{"norm": "rmsnorm", "norm_place": "pre", "attn_scale": 0.177, "init_std_o": 0.0, "init_std_down": 0.0, "optimizer": "muon_variant", "lr_head": 0.00925, "schedule": "wsd", "train_tokens": 149500000, "steps": 9125}
Each number is 200 + 30 x the weight over its row's rms, rounded and kept within 0 to 999. Layers, rows and columns count from 0. The size before them is the row's rms in percent of the matrix's.

# layer 4 attention query, 96x96, rms 0.172, rows 0-7, columns 0-95
093,166,191,221,270,182,171,196,238,244,249,252,171,199,285,151,189,230,187,199,225,220,227,211,232,194,168,207,170,242,233,177,191,226,169,205,218,246,207,190,204,205,177,200,152,206,173,268,199,182,216,183,236,200,220,209,197,207,189,209,174,239,219,175,162,214,214,249,169,163,244,166,211,198,170,207,172,195,140,205,168,173,150,177,129,206,195,200,182,162,151,222,199,185,215,162,196
087,248,198,205,164,204,203,222,223,160,166,249,205,210,154,220,144,176,234,222,198,160,215,179,210,167,184,149,229,179,180,232,217,145,191,210,153,235,227,227,202,193,178,186,171,162,217,215,195,231,232,203,156,229,173,133,214,172,246,191,245,165,143,186,256,145,240,205,158,189,190,225,220,197,201,202,207,195,232,172,193,246,231,187,210,174,201,194,232,212,206,172,134,168,247,201,235
091,197,195,213,259,178,208,238,230,243,157,176,143,225,213,244,165,228,248,156,216,238,164,179,233,199,222,231,201,240,216,215,212,241,195,216,210,190,201,199,197,207,160,196,220,204,197,166,243,216,274,189,243,174,159,226,155,183,204,216,141,212,202,180,169,220,155,216,206,203,219,193,147,220,168,193,231,147,175,224,183,220,207,218,140,262,240,207,152,162,203,173,177,187,177,170,219
101,191,209,180,238,260,158,229,231,210,218,211,123,185,235,172,125,234,164,225,250,215,174,197,170,208,204,235,184,194,207,154,223,207,207,214,253,245,211,183,175,190,208,189,243,225,260,195,210,221,218,200,227,203,219,173,203,191,180,191,197,252,214,206,155,251,205,186,208,215,255,145,203,154,137,209,201,191,204,225,170,186,227,221,162,237,264,226,168,246,207,196,199,220,171,207,199
100,251,195,244,163,197,240,212,183,223,189,237,255,189,196,232,204,174,199,201,205,157,239,226,193,210,206,120,207,199,192,181,188,172,176,182,174,229,204,156,222,153,144,194,192,223,198,197,216,115,216,260,214,182,168,168,221,165,144,155,188,188,173,235,215,173,229,192,203,191,216,235,231,218,200,157,231,216,215,163,216,197,254,230,242,172,198,159,203,208,213,155,259,176,206,217,161
089,214,225,136,171,247,193,222,151,237,195,146,168,158,201,223,235,203,214,180,181,213,181,178,177,161,201,162,188,244,150,158,190,261,194,196,188,227,231,226,137,187,212,202,238,188,216,245,163,230,187,184,215,233,209,215,174,202,166,168,193,208,214,179,152,296,154,180,164,179,201,229,194,199,213,175,196,230,219,200,187,159,124,194,215,163,200,207,198,226,180,211,166,242,190,184,194
119,181,209,160,126,154,165,166,189,177,180,196,277,229,136,195,232,174,197,199,174,203,238,210,145,219,202,142,252,149,148,171,168,204,198,225,179,193,200,228,161,187,179,227,170,195,220,172,197,210,159,193,218,188,168,182,208,199,149,199,163,209,249,198,218,149,214,186,229,162,185,188,213,228,194,248,233,181,187,188,211,187,215,225,246,235,171,195,211,265,209,180,157,187,235,205,194
089,146,179,159,204,149,168,206,165,201,198,217,217,179,212,169,209,179,239,180,201,209,199,179,245,201,232,186,174,135,234,185,234,184,198,144,208,191,223,193,271,147,218,178,246,195,188,159,146,228,183,208,176,201,211,145,231,214,191,192,188,222,171,146,212,191,244,245,144,210,220,177,171,182,214,224,163,239,240,205,218,222,125,204,192,223,208,204,219,170,191,176,208,176,149,253,172
# layer 4 attention key, 96x96, rms 0.182, rows 0-6, columns 0-95
079,261,170,261,145,227,150,211,207,194,170,188,222,208,189,221,234,179,212,205,236,192,270,231,197,242,242,190,188,157,234,178,248,190,185,224,143,166,201,206,209,194,209,164,214,159,212,190,188,207,196,183,209,213,250,234,222,209,217,203,205,200,145,205,194,200,206,180,247,212,201,220,262,210,250,226,204,205,118,205,256,212,155,213,233,193,206,240,154,241,221,196,191,185,194,258,184
094,198,201,213,234,167,204,171,227,234,156,167,200,217,237,175,150,195,179,207,209,192,211,169,177,195,216,201,208,204,159,190,166,233,171,203,175,201,201,179,202,192,201,195,174,188,240,196,216,209,189,125,253,199,224,203,221,214,189,208,195,220,224,198,187,298,212,116,185,181,190,133,165,226,170,200,253,163,133,215,192,166,223,213,241,189,196,284,161,250,202,210,207,236,226,208,210
089,183,138,223,208,237,136,243,189,213,218,175,214,221,254,183,214,203,178,255,224,220,192,195,295,213,237,137,166,210,222,188,247,230,184,212,204,222,193,196,202,224,188,146,220,220,171,213,156,169,210,231,179,160,216,169,176,212,212,139,164,206,176,204,187,184,173,229,182,219,190,168,262,207,248,193,196,192,145,178,197,214,171,164,172,229,205,200,143,202,196,178,245,179,187,174,209
115,149,187,230,199,256,129,153,193,186,182,211,180,226,218,224,218,219,162,159,171,174,241,180,209,212,243,217,198,205,214,175,219,214,203,199,219,141,200,256,165,244,232,180,149,223,173,256,224,198,196,182,210,209,183,194,194,193,212,174,218,198,186,195,127,196,193,204,208,187,228,256,219,182,259,188,244,190,154,199,182,179,204,211,172,187,214,157,229,153,217,272,242,207,203,266,178
096,202,214,198,229,151,260,212,194,190,170,205,146,238,180,181,234,177,154,248,175,196,192,204,210,184,189,218,225,205,187,172,238,168,211,193,200,190,224,151,247,158,152,221,165,222,217,217,190,173,163,188,200,229,181,184,199,187,177,207,161,200,273,172,191,159,238,248,192,203,179,223,224,195,190,203,202,177,195,196,144,300,249,193,202,255,201,186,170,213,156,201,164,185,164,134,199
096,158,211,178,191,203,160,173,242,168,222,212,190,162,175,221,181,209,208,213,160,161,167,213,219,207,230,233,163,194,207,230,155,185,180,156,234,216,174,200,109,250,188,155,155,282,199,170,149,243,227,200,185,241,174,204,193,194,188,178,178,240,220,171,192,215,162,191,186,189,225,178,223,169,234,183,183,151,151,223,174,198,199,223,183,236,192,162,147,179,212,239,230,154,208,224,197
100,197,191,197,183,145,198,180,261,231,249,187,216,225,192,191,147,166,242,214,215,253,216,222,157,179,194,215,203,228,189,152,137,217,207,186,244,195,209,173,204,162,224,214,189,208,163,173,259,211,239,193,205,175,213,215,182,190,134,205,185,249,221,220,224,263,211,189,235,186,205,140,135,194,158,232,223,166,213,221,184,173,252,247,190,188,224,258,179,196,188,198,197,207,210,226,158